From a checkpoint of a small transformer trained on Wikipedia.
Training: a variant of Adam for these matrices, 4072 steps.
Each number is 128 + 32 x the weight over its row's rms, rounded and kept within 0 to 255. Layers, rows and columns count from 0. The size above them is the row's rms in percent of the matrix's.

# layer 6 MLP down (transposed), 448x224, rms 0.0515, rows 393-413, columns 112-223
size [102 103 103 112  94 102  87  83 106 102  95  97 105 108 109 107  97 103 115 110  95]
[[120 136 106 151 110 129  70 162 143 141  99 113 141 154 123 135 116  70 148 107  98 137 109 138 101  89 153 142 141 141 164 139 149  88 113 159 116 207 103 185 106 130 130 205 119  47 124  98 162  70 175  77  95 109  87  66 128  84  96 104 127  64  87 154 125 161 146  66 110 114 132 126 143 157 126 110  94 137 128 140 179 155 165 138 153 138  87 164  97  82 116 119  94 109 185  91 118 155 206 176 106 163 111 115 191  71 157 147  93 169 119 134]
 [158  88 195 131 134  92 152 125 108 163 110 130 112  91 120 141 142 136 101 187 116 117 144  99 112 165 135 178  93 120 215 169 148 112  96 128 116 162 108 137 140 149 127 194 120 142  80 152 152 100 125 158 114 150 152 129 105  97  49 122  76 147 160 112 143 110 163 141 143 155 136 184  37 141 174 105 125  77 102 172 125  95 148 128 101 109  83 124 142 107 114 119 176 112 131 146 170 162  77 183 129 103 138 144  63  96 123 108 134 158 168  87]
 [155 157  97 123 176 145 164 132 110 106 162 173 164 156 132 101 162  94 129 153 117  95  94 129  94 113 124 126  90 157 156  96 185  97 156 128 172 100 108 100 162 148  99 138  95  91 116  64 129  97 103 108 159 112 104 105 118 157  90 160 110 104 147 137 124 104 131 127 135 125 100 130 191 124 172 149 130  90 120  69 136 136  87 123 123  83 174 123  80 139 106  87 104 145 120 142 189 183 140  95 223 144 104 150 116 104 181 152 139 198  98 117]
 [ 89 139 124 133 147 118 111 146  81 117  98 150 127 143  89 130  98  84 191 139 116 145 108 130  94 144 126 156 136 126 148 185 101 147  79 148 157 120 108  77 139 134 153 119 140 102 148 105 140 151 167 120 153  91 132  86  61 114 155 130  98 175 100 122 177 170 113 134 156 126 190  77  94 107  89 145 141 158  65 130  81 113 152 136 180 115 122 118 149 106 111 122 187  89 130 234 145 121 178 128  53 198 129 158 122  65 106 123 139 148 134 114]
 [133 125 147  91  86  69 144 112 179 128 139 157 105 112  98 111 143  83 106 132 167 127 116 176 139 166 119 111 166 108 165 111 150 152 132  76 139 106 149 138 110 118 123 148 156 130  83 166  87 106 129  88 139 100 113  93 130  81 223 148 133 165  73 129 136 110 162  83 175 148 108 119 111 144  99 164 115 166 136  59 174 174 167 107 115 114 164 146 185  90 129 176  73 157 112 151 102  84 164 164  97 142 100 166 160 134 102 133 185  82 162  57]
 [106 136 100 179 116  92 105 175 148 139  59  64 125 132  94 131 143 147  98 161 123 101 115 113 190 184  92 128 121 146  92 168  90 148 124 133 179 166 141 117 125 142 109  78 145 159 127 109  86 180 143 127 100 177 165   8 115 143 109 147 130 167 155  91  94 136  83 196 109  56 105 117 104 123 165 153 112 130 124 100  89  96 152 162  78 160 134 128 124 142 173 147 155 134 141 105 135 125  89 126  92 100 133 127 134 182 129 126 123 108 131 116]
 [165 185 124  96 127 144 131 121  91  94 163 107 109 115 115 170 109 143  81 105 147 179  99 100 150 104 111 168 155 121 140 107 121  79 143 116  89 146  67 101 145 162 148 210 106  89  83 124 166 141 143 158 143  83 164 106 145 142 118 160  92 153  93 113 131 156 144 112 105 154 140 104 168  96  82 201 132 166  94  78 158 105 128 151 166 141 151 144 105 162 106 136 145 139  93 149 122  36  85 116 176  91 117 146  86 181 101 113 151  43 184 144]
 [143 144 169 136 114  85 155 112 105 162 122 107 117  72  86 118  94 134 117 136 121  81 102 173 113 145  84 122 121 126 143  71 115  89 150 145 154 173 153  99 124 163 147 147 132 190 157 164 114 151 140 138 121 111 124 129 128 177 131 142 164 112 113 107 115 172 133 109 104 124 119  85 165 105 118 202 130 116 143 114 113 132 137 109 122 106 153 122 126 126  54 161 175 169  52 115 149 109 141 171 166 135 149 105 153 120 131  87 150  45 132  68]
 [145 123 169  93 129 115 153 146 121  98 133 123 107 112 119 107 109 133 161 145 198 139 129  92 129 141  58 116 140 133 160 110 132 107 141 101 102 149 149 119 134 165 165 121 175 117 140 117 156 176 118 111  36 113  83  83 102 150 111 137 178  84 138  76 148  90 157 134 115 132 168 202 116 112 149 177 113 118 226 128 138 153 124 105 168 132 169 157 140 113  69 108 149 152  45 137 152 117  45 129 159  44  86 144  68  88 176 178 106 108 155  83]
 [158 148 114 166 162  94 119  33 131 134  83 101 101 140 159 123 113 112 152  80 104 115 172 104 125 111 108  79 139 141 129 113 166 137 165 137 109  40 159 223 136 122 143 125  87 178 192 102 138 125 137  94 158 112 163 105 164 143 109 105 131  87 152 143 173 100 128 151 150 114  98 136  90  73 114 131 120  80 153 165 155  96 136 145 180 155 127  77 124 112 186  82 123 143 139 144 154 130 140 100 177 169 151 111 137 105 155 150  83 142  78 177]
 [103 135 206 136 116 100 152 123 191 109 119 149 166 163 121 153  93 178 145 139 145 138 125 136 123  75 164 160 131  84 124 163 177 163 141 146 167 132  90  80 146 116 131 119 139  77 107 121 111 126  98 147 179  75 128 164 126 146 130 115  88 104 151 103 132 117 132  95  91 149 140 155 173 150 134  84 134  96 160 125 129 124 137 131 184 161 112 144 115 118  78 171 115  98 116  53 126 112 175 145 114  80 118 170 145  89 112 155 135 142 109 168]
 [108 184 168 175 129 130 147  86 117 136 115 121 109  76 124  20 148 130 113 113 122  84 155 158  99 122 200 117  95 109 164 126 140 128 132 142 106 105 176 101  88  92  95 125 122  95 126  61 118 132 100 139  85 115 142  96 119 169 175 140 149 150  74  98  87 121 170 155 120 189 156 135 115 167 145 149 113 143 156 147  76 125 108 118 127  79 164 104 121 124 127 149 152 102 109 221 184 142 157 163 117  85  68 136 146 128 150 129 113 150 115  99]
 [153 120 130  88 135  98 116  96 136 128 121 160  90 139 106 112 150 100 146 134 173 138  92 108 100 167 136 110 129 108 134  68 159 107 183 128 150 132  86 144 122 136 127  59  90  92 151 115 175 180 140 143 106 151  92 119 182 146 156 132 104 113 110  77 101 194 145 126 130 107 102 103 134 143 122 105 135  96  80  76 143  79  85 112 125 145  88 184 174 133 152 131 204 153 129  85  80   3 145 117 115 103 141 118  74 190 116  64 102  86 132 148]
 [134 162  96 121 110 118 118 163  94 128  73  79 136 141 140 140 147 106 143 136 142 108 145  96  57  91 113 167 136  56 123 102 108 149  85 108 134 121 126 208 161 202  99 169 126 162 126 178  67 135 124  74 116 122 123 169  64 145  49 116 136 113 100 161 126 169 164 110 116 151 116  71 114 148  74 123 188 160 116 172  81 131 127  77 110 156 151  85  70 132 136 136 119 110 123 107 126  69 120 165 127 154 166 123 135  90 154 130 165 138 132 161]
 [ 90 114 135 132 144 140 177  68 127  83  99 148 130 153 176 105 139 141 109 141 111 100  89 172 167 150 177  93 140 123 181 176 130  79 139 156 131 105 162 123 144 122 165 100 131 158 181 107 119 172 127  86 131  81 163  47 183  58 155  80 117 162  30  86 145 131  88 180 163 126 127 115 140  78 171 158 134 130  98 132 100  71 107 125  69 139 126 209 162 128 183 129  79 160 127 186 100  91  88 146 194 101 145 128 132  93 160 108 118 168 116 138]
 [132 113 105 106 176 103 154  97 127  74 183 142 152 153  99 112 104 118 146 125 157 124 167 180  74 175 126  97  77 108  84  85 115  68 149  80 146 146 205  83 194 163  91 147  82  80 145  56 164 116 129 155 104 143 181 152 139 128 132  75 113 155 103 164  65  87  52 133 110  97 145 149 130 104 109 150  91  88 148 105 144 197 141  93 128 102 137 123 102 139 144 149 133 129  66 177  53 104 113 142  79 147 122 157 121 146 109 107 144 101 139 127]
 [115 159 126 120 163 148 108 150 117 103  90 169  97 108  84 171 126 137  81 141 141 161  87 157 123 133 134 190 107 100 186 106  88 123 134 110 127 145 113 123 153 184 120 139 140 160 110 209 128 139 124  91 162 146  59 173 129 134 123 115  57 112 156  48  91  77 169 121 112 167 126 130 142 131 177 124 155 135 121  85 107 159 198 173 145 130 137 164 135 175  74  90 205 161  79  73  99 138  81 159 143 134  90 112 143 136  51  84  90 150 108 135]
 [171 143  94 134 112 112 109 188 193  64 150  94 105 101 184 136 161 119 118 114 113 153 176 150 123 101  97 117 118 129  77 138 133  31 190 154 129 107 146  78 153 147 122 129 104 125 136 108 142 138 167  71 158 146  89  89 114 101 133  88 125 159 108 118 140 115 140 191 105 106 108  96 133 120 130 185 153 106 119  87 127 143 112 105 136 196 141 126 116  93 151 213 143 161 135 190 174 140 137 167 155 152 145 113 136  95 113  78 112 116 145 128]
 [ 98 148 115  89 166  94 138 150  50 111 114 128 153 144  95  47 188 149 164 132 198 120 125 146 127 103 166 157 140 137 113  69 123 126 162 140 151 118  96 175  94 106 148 109 102 123 120 123 162 103 113 169 193 142 167  84 134 113 157 142 106 169 125  78 124 120 108 116  43 209 107 101 157 156 159  95 100 136  92 125 167 113 120 130 170 161  47 130 132  75 115 126 134  97 136 153 134 116 107  92 166 129 101  81 144  91 146  66 135 113 210 150]
 [179  73 146 156 126 113 179 119 163 137 152 124  87 139 158  88 139 142 183 120 142 110 179  88 110 124 116 105 115 106 161 134 148 142 198 165 103 180 129 160  82 135 164 180 123  99 184  73 183 186 157 100 224 123  42 112 170 138 153  94 155 122 165  98 103 114 142 130 149 108 108 113 127  99 113 129 157  99 101 136 175 198 155  76 146 102  98 108 186 144  83  84 173 153  99  98 122 124 115 126 102 163 129 180 123 110 179 161  95  74 101 132]
 [147 217  58 121  93 150 173 164 162 126  92 123 133 175 118  85 163 102 142  66 112 162 137 164 105 119 133  99 103 110  47  93 140 117 140 144 101 137 147 117 135  94 134 124 140  82 103 160 119 166 159 130 177  68  82  86 125 134 210 128 109 148  83 106 153 159 102  95 107 142 123 140 203 164 121 142 190 129 183  49 135 125 120 115 117 151 163 117 147  73 127 115 140 131 154  94 116 120 116 123 108 102 161 169 113 129 142 133 127 123 151 138]]
# layer 6 MLP gate, 448x224, rms 0.0591, rows 394-414, columns 112-223
size [104  88 108 100 106  96  94 106  99  99  98 101 105  97 102 101  97 107 103  93 103]
[[189  94 118 193 124 125 152 132 125 116 157 112 143 163  87 142 113 158 179  92 186 127 126  83 132 185 174 111 167  87 182 148  97 134 140  73 146 120 125 134  57 119 135 139 123 129 191  78 100 181  88 146 140 159 132 119 123 120 119 153  63 142 155 144 163 155 161 115  87 112 114 151 174  83 149  74 131  99  39 107 127 101 101  92 110 139 163  98 131 156 160 147 110 159 113 177  62 148  79 165 142  94 119 144  96 128 137 133 118 155 145  84]
 [130 163 161 112 159 137  57 164 143  95 118 155 106 129  82 135 151 157 121 130 148  81 105 120  90 101 105 134 107 121 178 137 107  99 164 125 135 152  93 129 154  84  88 152 125 135 134 136 142 110  87  65 127 142 105 128 182 157 171 114 120 128 178 130 138  80 155 180 133 113  79 140 137 184 159 131 108 139 156  71  92 117 116 108 129 120 179 129 102 103  99  53 112 151 119 159 176 178  52 132 209 131 110 140 108  91 165 139 137 130 135 124]
 [154 133 118 124 162 126 129  81 120 134 192 156 134 159 137 150 132 147 110 165 217  97 100  81 131 188 128 164 126  84 173 108 129 153 123 109  95 211 147 171 141 148  99 134  35 118 121 127 112 107  96 171 104  89 166 107 151  67 177 144 169 103 120 170 104 134  78 140 183 103 115 114  56 108  91 172 112 142 128 129 154 158  82  88 155 161 101 168 139 119  99 145  93 128  96  76 102 162 135 109  85 126 160 143 128  76 168 120 142 143  88 174]
 [179 112 148  73 180 111 158  94  61 147 170 127 161 126  71 175 131 129 146  45 141 107 101 100 128 130 150  76 187 176  91  98 143  86 147 149 133 115  83 144 147 138 135 143  84 165 185 114 127 160 189 162  84 115 152 163 125 158  65 148 108  94 105 177 163 119  94 159 116 181 134 124 130 159 145 104  97 103 151 100  68  96 127  87 118 116 118 138  87 157 128 151  72 126 111 139 163 130 115 121 121 104 117  86  77 166 174 130 104  96 115 127]
 [ 87 156 136 218 100 176 127  83 108 159  75  95 128  77 148 158  86 126 100 129 110 172 153 123 118 119 123 136 101  97 118  95 135 108 166 113 140 157  89 155 143  70 133  98 116 129 136  98 158 153  77 141 130 115 117  99 124 125 124 146 110 114 126  82 145 154  93 158  90  77  93 108 105 133 128 118 148 156 130  94 105  86 147 104 144 131 161 106 156 177  85 122  77 121 172 116  80 112  83  50 141 151 118 126 158 111 191 109 119 155 121 125]
 [ 73  61 154 147 101  59 154  70 160  95  99  92 159 195 117 116 120 129 101  66 153  90 111 100 117  78  46  83  99 177 182 115 128 138 137 130 151 164 177  77 115  57 132 137 175 130 129 112 129 123 157 159 132 126 101 114 124 156 165 114 114 108 179 161 163 129 111 136 126 162 165  97  99 131  92 114 135  75 186 146 113 145 143 111  86  74 111 191  96 120 138 128 130 168 141 173 122 200 107 206  80 142 117 186 102 152  81 159 112 156  99 126]
 [134 159 117 173 129 108 129  66  96 178 114 107 142 121 150 125 128  71 118 115  96 112 127 102 106  98 109 152 154 124 126 133 123  98  92 132 190 113  85 128 118 139 170 182 150 134 160  78 148 118 121 114 131 134  55 126 112 157 158 102 172 113 142 134 119 186 166  84  96 151 137  73 123  88 125 200 148 166 162  77 147 121 155 121 129  93 138 110 172 101 105 151 133 173  52 140 108 111 141 131 140 134 141 114 147 107 125  70 138 125  79  97]
 [113 119 117 140 176 116 122 114 104 173  92 163 118 136 139 131 106 120 156 108 126 145 168 126  87 107 147 133 206 174 136 112 129 101 141  76 112 123 127  70  75 132 107 100  93  86 164 112 111  96 175 131 151 146 139 179 149 183 105 163 155 115 156 180 133 116 125 108 147 143  91  83 100 138 171 110 149  68 139 108 157 170 176  99 107 195 106 139 185 121 175 100 106 145 138 138 132  71 160 129  84 151  58 156 121 171  57 151 169 131 120 158]
 [ 90  98 140 119  70 144  95 178  76 182 110 145  60  93 144 159 118 112  54 108 130 120 141 119 116 102  97 229  82 129 134 140  75 127 125 150  77 211 110 140 130 129 134 127 166 102 140 136 162 136 119 107 106 145 159 145  88 132 108 136  89 159 133 144  47 191 134 106 144 135 144 104 108 108  79 126 197 159 114 112 141 117 174 137 139  94  78 193 162 135 101 152 158 147  90 117 117 158 100  72  88 111 123 124 171  95 176 132 155 155 126 160]
 [131  97 148 172  94 105 149 143 147 171 161 111 136 116 117 164 119 101 143  87 123 130 169 187 173 122 134 154  93 133 150  83 123 135 108  87 165 126 148 132 126 118  61  96 109 116  82 115 154 130 126 142 114 141 161 119 168 180 159 152  37  92  88 148 195 152 124 147 135 144 133 164 128 200  73 122 151  78 158 107 135 147 119 150 171 135 175 126 160 138  92 117 106 115  86 107 168 122 112 155  84  66 119 102 107 167 164 132  81 138  76 160]
 [ 82  83 185 105 155 100 133 133 144 151 140  72  88  48 135 136 115 189 191 141 148 106 127 124 152 176 131  88  90 123 134 110 159 144 118 176 173 101 132 125 147  79 144 125 104 105 145 112  98 169 114 104 157 137 108  79 148  92 126 171 144 124 116 106 119 109 134  95 155 145 155  99 134 125  75 103 150 109 143 127 127 149 128  52 105 165  61 114 159 163 127 116  73 139  93 143 144 156  98 126 104  60 136  97 100 132 126 132  66 130 141  42]
 [ 98 202 131 120 162  82 115 111 186  87 168 126 173 125 100 170 107 173 112  78 126  84  85 171 100 122 116 188  98 109 107 146 148 148 143 125 163 122 164 143 119 116 132 142  93  60 128 114 181  93 118  55  80 160 104 160 109 103 125 116  87 138 231 149 100 118 120 114 128 174 121 116 111 111 170 141 146 170 143 127 141 172 175 108 117 189 109 189 154 119 139 167 144  95  98  93 139 177 109 118 194 131 142 137 130  94 182 112 180 133 182 161]
 [101  79 182 135 173 130  86  71 126 177 119 135  98 144 199 142 108 115 142 136 186  82 159 140  88 160 138 107 109 118 171 141 172 127 140 168 154 175 178 103 131 158  42 125  99 119 134 106  86 104 145 134 131 140 152 112 162 116 147 112 161  99 117 109 165 168 109  94 114 166  98 101  46 130  99 110  74 133 166 130 110 141 151  90  62 130 104 102 149 114 165 121 140 110 114 125 132 138 104  92 108 157 153 125 133 146  95 133 101 152 101 118]
 [ 78 141 154 123 115 136 178 123 106 151 135 115 122 163 139 135 110 148 103 125 121  81 108 165 121 131 144 166 110 104 108 100 135 101 161  57 124 118  87 123  89  91 158  72 123 117 175 104 134 115 167  97 169 106 163 124 151 134 167  75 115  91  83 170 138 171 117 147 136 134  94 153 126 171 178 188 101 167 109 105  77  93 160 137  96 149  66 187 133 127 153 133  85 126  91 158  77 140 104  99 109 102  74 138 106  84 117 136  96 154 136 175]
 [157 137 140 115 169  85 146 119  75 188 126 100 163 101 172 175 136 104 139 148 187 118  90 128 128 147 108 136 114 166 123  87 107 111 137 116 119 108 183 118 154 131 148 117 135 120 157 111  92 129 162 143 164  76 131 113 158 130 172 101 163 120 117 197 178 113 111 112 170 131 173 145 140 109  90 130 122 128 107 121 117 123 132  89 109 165  85 198 116 130 113  69  95 131 117 152 153 155 142  73 135 101 109 123 100  83 155  93  79 156 131 142]
 [118  95 134  96 100 142 106 163 134  84 129 117 116  43 147 197 118 130 124 111 116  52  87 116 133  89  79 146 149 101 133 181 104 127  74  41 148 170  91 119 120 126  88 123 153 164 174 133 149 124 139 101 155 107 168 142 139 128 154 120 139 163 108  67 105  98 117 130 111 164 134 111 172 138 145 105 136 152 107  97  78 128 182 165 132 103 207 111 102 178  90 106  81 104 136  56 137 145 140 100 121 132 137  35 118 155  94  96 175 156 136  98]
 [211 151 132 115 114 183 186 170 142 195 146 157 119 113 139 129  94 142 160 146 112  72 186 138  92 126  96 132  77 103  32 131 150 116 134 182 105 107 130  59 146 168  90 119 140 128 102 108 151 138 144 125 154 124 128 158 120 162 101 107  89 104 109 111 114 113 113 139 152 158 117 105 130 124 148 148  89 138 137 111 126  70 146 155 109 153  78 120 129  67 108 154 135 143 141 190 155 117 167 108 159 128 145 175 146  74 160 110 116 126 130  93]
 [153 134 106 112 121 112  74 157 174 126 109 132 132 160 137 147 129 151 118 138 119 120 129 176  88 142  86 141  55 107 136 116 107 119 176 164 165 106  68 158  90 141  71 109 134 120 155 131 135 176  81  94 143 147 142 114 182  94 150 136 118 156 147 112  75 149 110  96 135 134  90 153 168 119 168 119 147 141 104 131 151 107 155 103  64 135 115  76 150  81 117  95 190 116 110 113  93 164  89  78 157 110 114 153  32  65 141 125 147  94 163 109]
 [ 84 181 135 145 129  91  92 144 163 108 117 115  95 147 122 221 127  68 122  94 179 164 177  86 112 115 154 112 128  44 126 160 106 126 143 152 137  89 170 133 111 152 100 101  99 117 147 159 104 134  99 148 115 121  93 190 133 137 172 193 136 156 139 142 204  76 126 133 118 144 122 135 165 198  98 167 155  85 143 181 127 135 156 138  63 101 144 121 104  86 112 115 111 129 154 159 134 192  73 101 149 165  51 137 135 117  80 176 153 196 156  90]
 [124  80 172  93 150  65 140 192  88  57 125 118  88 122 111 120 160  93  78 141 153 128  78  79 121 118 103 160 137 127 110 112 127 161 180 159 151 121 158 155  70 131 150 132 152 130 116 131 142 156 163 109 140  79 113  85 174 189  97 135 136 116  67 141 121 153 119 153 188 136  99 121 101  84  78 186 134 134 113 121 166 193 100 173 123  84 138  85 125 143  68 127 144 108  90 114  91 125 117 163 107 130  83 127 189 161 117  92 159 113 151 175]
 [167 198  75 150 151 162  35 153 167 123 179 157 177 122 151 138 109 186 106 119 138 120 111  89 103 144 138 107 160 128 100 185 218  72 149 125 151 117 120  77 158 133 109 110  97 148 138 150  94 107 116  82 128  90 147 112 124 131 102  78 161 112 153 174 161 117 144 147 167 140 136  83 153 124 142  97 110 204 146 198 132 137 112 149 112 116 130 115 134 131  76 122  71  99  60 113 116 148 127  88 126  68 120 139 116 110 108 152 141 161 117  91]]
# layer 6 MLP up, 448x224, rms 0.059, rows 394-413, columns 112-223
size [100 103 111  96 103  94  94 102 100  88  96 105 103 107 111  95  99 120 110  92]
[[141 121 128 117 168 146 125 132 154 105 154 143  87 165 148 113  99 106  99 111 122 107  47 142 192 104 116 174 159  96 122  62  98 123 120  81 130 137 152 156 140  96  99  51  73 101 121 116 113 135 117 104 121 146  89 122 108 144 116  90 160 146  98 201  86 168 144 127 132  91 115  54 184  68 101 196 114  98  93 135 147 145 151 129 133 130  98 151 122 166  84 195 136 154 114  98 151 146 213 135 126 132 185 143 108  97 156 106 176 142  95 157]
 [103 156  57 125 133 162 128 172 228 169 133 167 140 135 119 170 109 147 101 164 149 117 109 135 123  91 130 149  92  99 105 115 190  75  94 130 115 127 136 121 131 158 143  59 102 104 137  50 152 160 127 180 169 130  91  80 103 173 149 175  79 160 163 178 113 121  60 125  87 132 160 108 100  79 124 176 137  85 108 171 163 132 174  55  89 105 113 173 145 126  69 106 161  84 142 152 157 160 151  53 138 129 130 209 144  72 184 182  93 156 127  86]
 [105  55 103 173  91 135 148 170 125 129 175  38 127 116 164 146 103 111 142 158 141 106  90 112 106 119 106 158 128 118  93 116 152 165 151 122 111 145  89 115 145 139 109 107 149 159 126  86 134 181  85 127 129  95 104 183 108 140  96 163 145 111 115 140 181  61  66 160  90 130 126 125  93  94  66  95  74 121 145 138 124 115 119 138  96 143 124 133 123 148 109 119  79 131 105 108  83 144  86 163 156 148 111  67 168 110 172 102 110 134 165 130]
 [101 102  87 110 132 220 135 139 133 144  70  74 106 163 126 172 130 185 146 119 153 142 138 122 108 118 111 106 128 172  93 155 135  90 120 185 123 100 177 144  90 177 127 136  87  99 110 175 132 110 119 140 141 152 132 116 152 130 102 141 187  80 126  82 124  82 118 202 123 113  84  89 115  97 160 109  77 130 117 174 157 133 128 100 125  96 117  79  61 125 127 148 171 136 146 146 181 167  89 151 126 111 149 102  78 181 141  81 106 132 109 127]
 [165 111 101 145  81 164 164 156 112 115 120 125 131 153 145 160  65 123 185 111 109 137 124 158 152 186 144  87  69 154  96 112 200 173 159  98  63 163 138 164 118 133  87 215 122 196 107 151 113 100  60 111 216  92 100 138 157  97 114 169  82 122 153 134 146 100 108  52 130 144 136  79 112 145  91 124 126 186 129  94 124 115 174 110 170 105  99 113 135  97  83 141  94  98 142 180 181 110 114 130 143 149 162  99 142 120 184 169 151 157 125 117]
 [146  98 103 104 153 184 142 133  93  94  87  99  94 193  69 173 154 115 140  89 130  88 135  80 146 141 148  76 136 130 100 159  99 118 135 118 124 166  93 138 180  92 103 140 118 177 129  98 151 132 153  92 129 147  64 137 114  96 114 130 137 100  88  97  81 165 127 189 123  66 152 135  70 110 123  92 106 102 109 147 129 103 137  90  96 209  92 159 176 183 145 116  39 157 124 127 149 123 160 129  89 130 147  97 209 176  94 118 124  98  97 107]
 [108 145 102 143 124 168 128 136 190 142  70  78 158 104 102 130 143 102  61 124 154 187 176 144 105 105 137  93  51  78 137 129 101  98 185 134  71 147 110 135 126 135 158  98 114  81 152 132 122 121 141  58 108 164 152 191 144 111 104 169 111 166 147 134 170 147  75 118 144  98 148 175 106 190 203 101 127 112  88 165 106 121 166 179 127 143 107 131 136 125 144 165  97  68 148 161  86 185  85  80 114 135  42 135 136 137 118 157  85 137 182 169]
 [109 104 127  98 145  95 152 110 114 145 161  93 122 129 106  95 133  79 146  85 124  40 121 120 137 100 155 128 122 181 125 167 122 159 148 125 115 119 175 129 108 187 142 113 144 140 109 123 171 153 116 134 151 174 103 159 164 128 151 153 179 157 161 171  71  99  75 137 150 136 161 108 118 145  65 120 130 114 112 174 159  77  57 129 150 131 145 154 117 144 145 119 123 154 176 130 119 113 115 162 123 189 137 161  85 162  64  98  98 148 126 130]
 [146 108 175 117  78  91 133 137 128 120 160 166 123 104 113 145 105 116 159  98 127 141 111 159 171 146 153 103 149 154 135  98 104 157 126 153  87 115  72  77  99  81 116 123 128 204 151  90 151 119  99 112 164 167 157 161 164 110 153 152 102 163 136 101  82 140 133 152 126 108 143 157 122 118 155  69 129 179 111  77  95 126 170 201 109 149 155 111  85 177 116  75 106 178 116 126  78 142 106 187 107 136 122 118 119 153  90 155  95  67 162  78]
 [160 155  50 133 115 126 135 141 105 152 114 117  81 122 155  77 170  68 104 139 101 111 154 105 137 115  80 149 155 164  93  58 122 101  77 140 104 136 144 138 108 162 101  88 128 122 112 115 181 104 192 124 113 194 104 122  40  93 156 102 104 159  83 166 141 122 134 135 158  78  71 180 157 130 160 129 133 153 150 122 130 125 114  97  89  96 155 131 141 128 171 158 144 167 134 158 112 166 126 112 114 199 160 159  88 154 164  97  86 147  99 142]
 [ 77 101 124 101 117 121 148 120 113 125 135 151 145 140 138 157  68 159 131 158  75 149 149 126  86 112 120 165 116 163 135 146 191 139 128 140 168 125 110  74 164 181 112 108 146 116 103 178 156 161 141  87 196 133 152 127 136  66 107 108 113 128 170 154 101 111 108  87 118  92 111 133 160  85 119  90 127 139 129 156 182 151 100 171 161 144 110 123 118 148 154 155 120 159 107 107 138 126  52 171 159 150 113  75 129  88 117  88 105 161 103 180]
 [147  74 141 128 159 175 114 112 182 120  99 144 184  90 121 100 140 148 152 160  99 174 116 132 149 136 172  93 110 117 136  91 152  91 139 138 120 139  87 130 133 144 139 133 145 150 139 128  84 174 149 124 128 136 150  84 127 147 145 110 143 112  80 117 110 181  92 143 126 117 110 146 188 193 158 116  98 110  76 109 132 110 114 205 126 149 142 160 137 121  64 173 107 128 163 115 144  99 140  84 151 216 126 135 117 159 130 112  91 200  73 212]
 [110 143 126 151 126 116 148 119 119 117 127 114 143 141 122 123  96 137 125  65 125 138 141  98 146  89 154 106 155  99 185 112 144 162 137 100 107 132  90 129  69 135 104 129 204 143 125 117 129 166 102  92 116 153  66 143 107  91 111 120 150 138 127  59 164  63 109 134 144 105 128 189 182 143 164 115 216 166  66 116 132 138 151 125 133 102 126 107 131 133  85 117  77 162 168  73 113  99 108 150  90  93 120  96 147 174 127 130  73 181 137 181]
 [148  88 110 136 145 140 176  95 150 125  86  89  86 127 103 146 208 167 130 155 132  45  94 152  91  88 144 103 123 121 157 195 111 123 134 180  65 173 169 149 111 132 137 106 124 147 156 159 164 129 131 162 132 189 148  83 122 128 119 187 143 126 126 153 171 122  95 136 118 114 159  93 149 154 129  87 169 129 170 160 139 185 150 100  83  85 164 175 134  92 180 143 103 107 111 167 145 138  75 130 122  82 186 153 157 111 153 156 148 143 139  93]
 [129 116 104  87 152 120  83 120 170 115 137 121 120 146 100 167 119 168 133 118 168  95 150 155 148  74 143  80 177 107 144 120 166 149 156 188 192 103 139 134 107  79 121 138 158 116 141  59 103 109  87  99  76 120  81 105 119  97 114 125 155 138 141 157 157 169 126 179 139  87  85 171 105 138 139 122  83 153 127 209 230 144 183 136  94 144  88 107  65 104 151  94 137 123  76 155 152 197 170 179  86 174 106 124  56 158  98 124  98  94 128 139]
 [175 178 168 154 154 133 172 151 156 165 156 109 171  98 151 102 155  98 134 172 153  82  82 130 118 130  65 149 125 107  91 148 172 174 119 143 157  82 113 116 107 117 235 111 153 104 138 119 138 134 130 183 101 129 197 114 149 130 115  85 137 134 152 142 101 189  92 110  81 120 103 117  79 113 111 126 100 202 158 150 145  92 145  91 154 117 166 123  88 145 203 151  83 129 128  98 128 124 150  80  77  57 142  83 148  73 154 173 163  63 108 108]
 [ 32  76 142 164 116  78  91  67 168 127  54  96 107 153 149 140 134  84  64 110 150 137 112 111 110  94  90 107 108 159 125 145 169 116 130 146 147 150 112 155 133 117 150  87  60 137 152 156 129 152 107 152  77 171  98 138 125 101 107 102 130 178 144  93 100 105 156 160  98 123 114  92  97 121 114 133 155 129 103 146 153 107  95  67  98 104 116 111 152  98 180 113 142 164 118 177 127  94  91 156 140 125 141 153  96 166 171  78 111 134 113  81]
 [127 135  87 141 120  82 151 161  87 162  94  73 134 148 104  70 149 123 151 129 118 150 116 149 118 127 172 130 133 140  99 116  96 157 177 125 149  79 136 140  95  90 164 159 131  69 135 164 142 151  79 126 146 125 137 129 156 147 121  97  89 149 106 171 160 143  75 198 133 127  97 117 197 144 153 192 150 172 160  78  67 169 125 126 140 110  93 144 135  90  72 165 104 148 176 164 151 121  98 132 107  89 103 139 103 158 149 161 108 179 204 136]
 [177  79  94 125 133  70  95 135  62  71 143 133 171 109 121  43 131 118 112  75 125  98 125 140  71 132  95 131 139 147 165 108 155 200 204  77 218 179 135 111 115 154 121 182 132 123 155 134 141 128 157 125 125 181 119 162 117 103 178  95 149 196 150  76  82 149 167 139  78 143 161 112 125 127 130 123  92 132 162  99 144 139 105 108 103 135 169 145 156 138  63  73 102 175 118 146 149  88 141 161 164 110 129 133 132 103 114 103 110 139 178 111]
 [155  71 137  78 123 105 102  60 136 127 159 145 134 112 128 181 105 111 148 182 112  85 119 110 144 155 163  95 133 119 171 147 131 140 106 116 127 145 141  93 141 139  76 132 162 118  99 141 110 139 164 117  70 166 143 127 146 128 110 100 140 134 140 154  35  97 154 179 133 106 134 155  70 122 176  94 121 104  96 217 120 129 179 164 133 145 108 126  96 114 138 173 133 151 156 164 139 133 166 105 117 142  83  72 168 133  98 192 136 160 101 105]]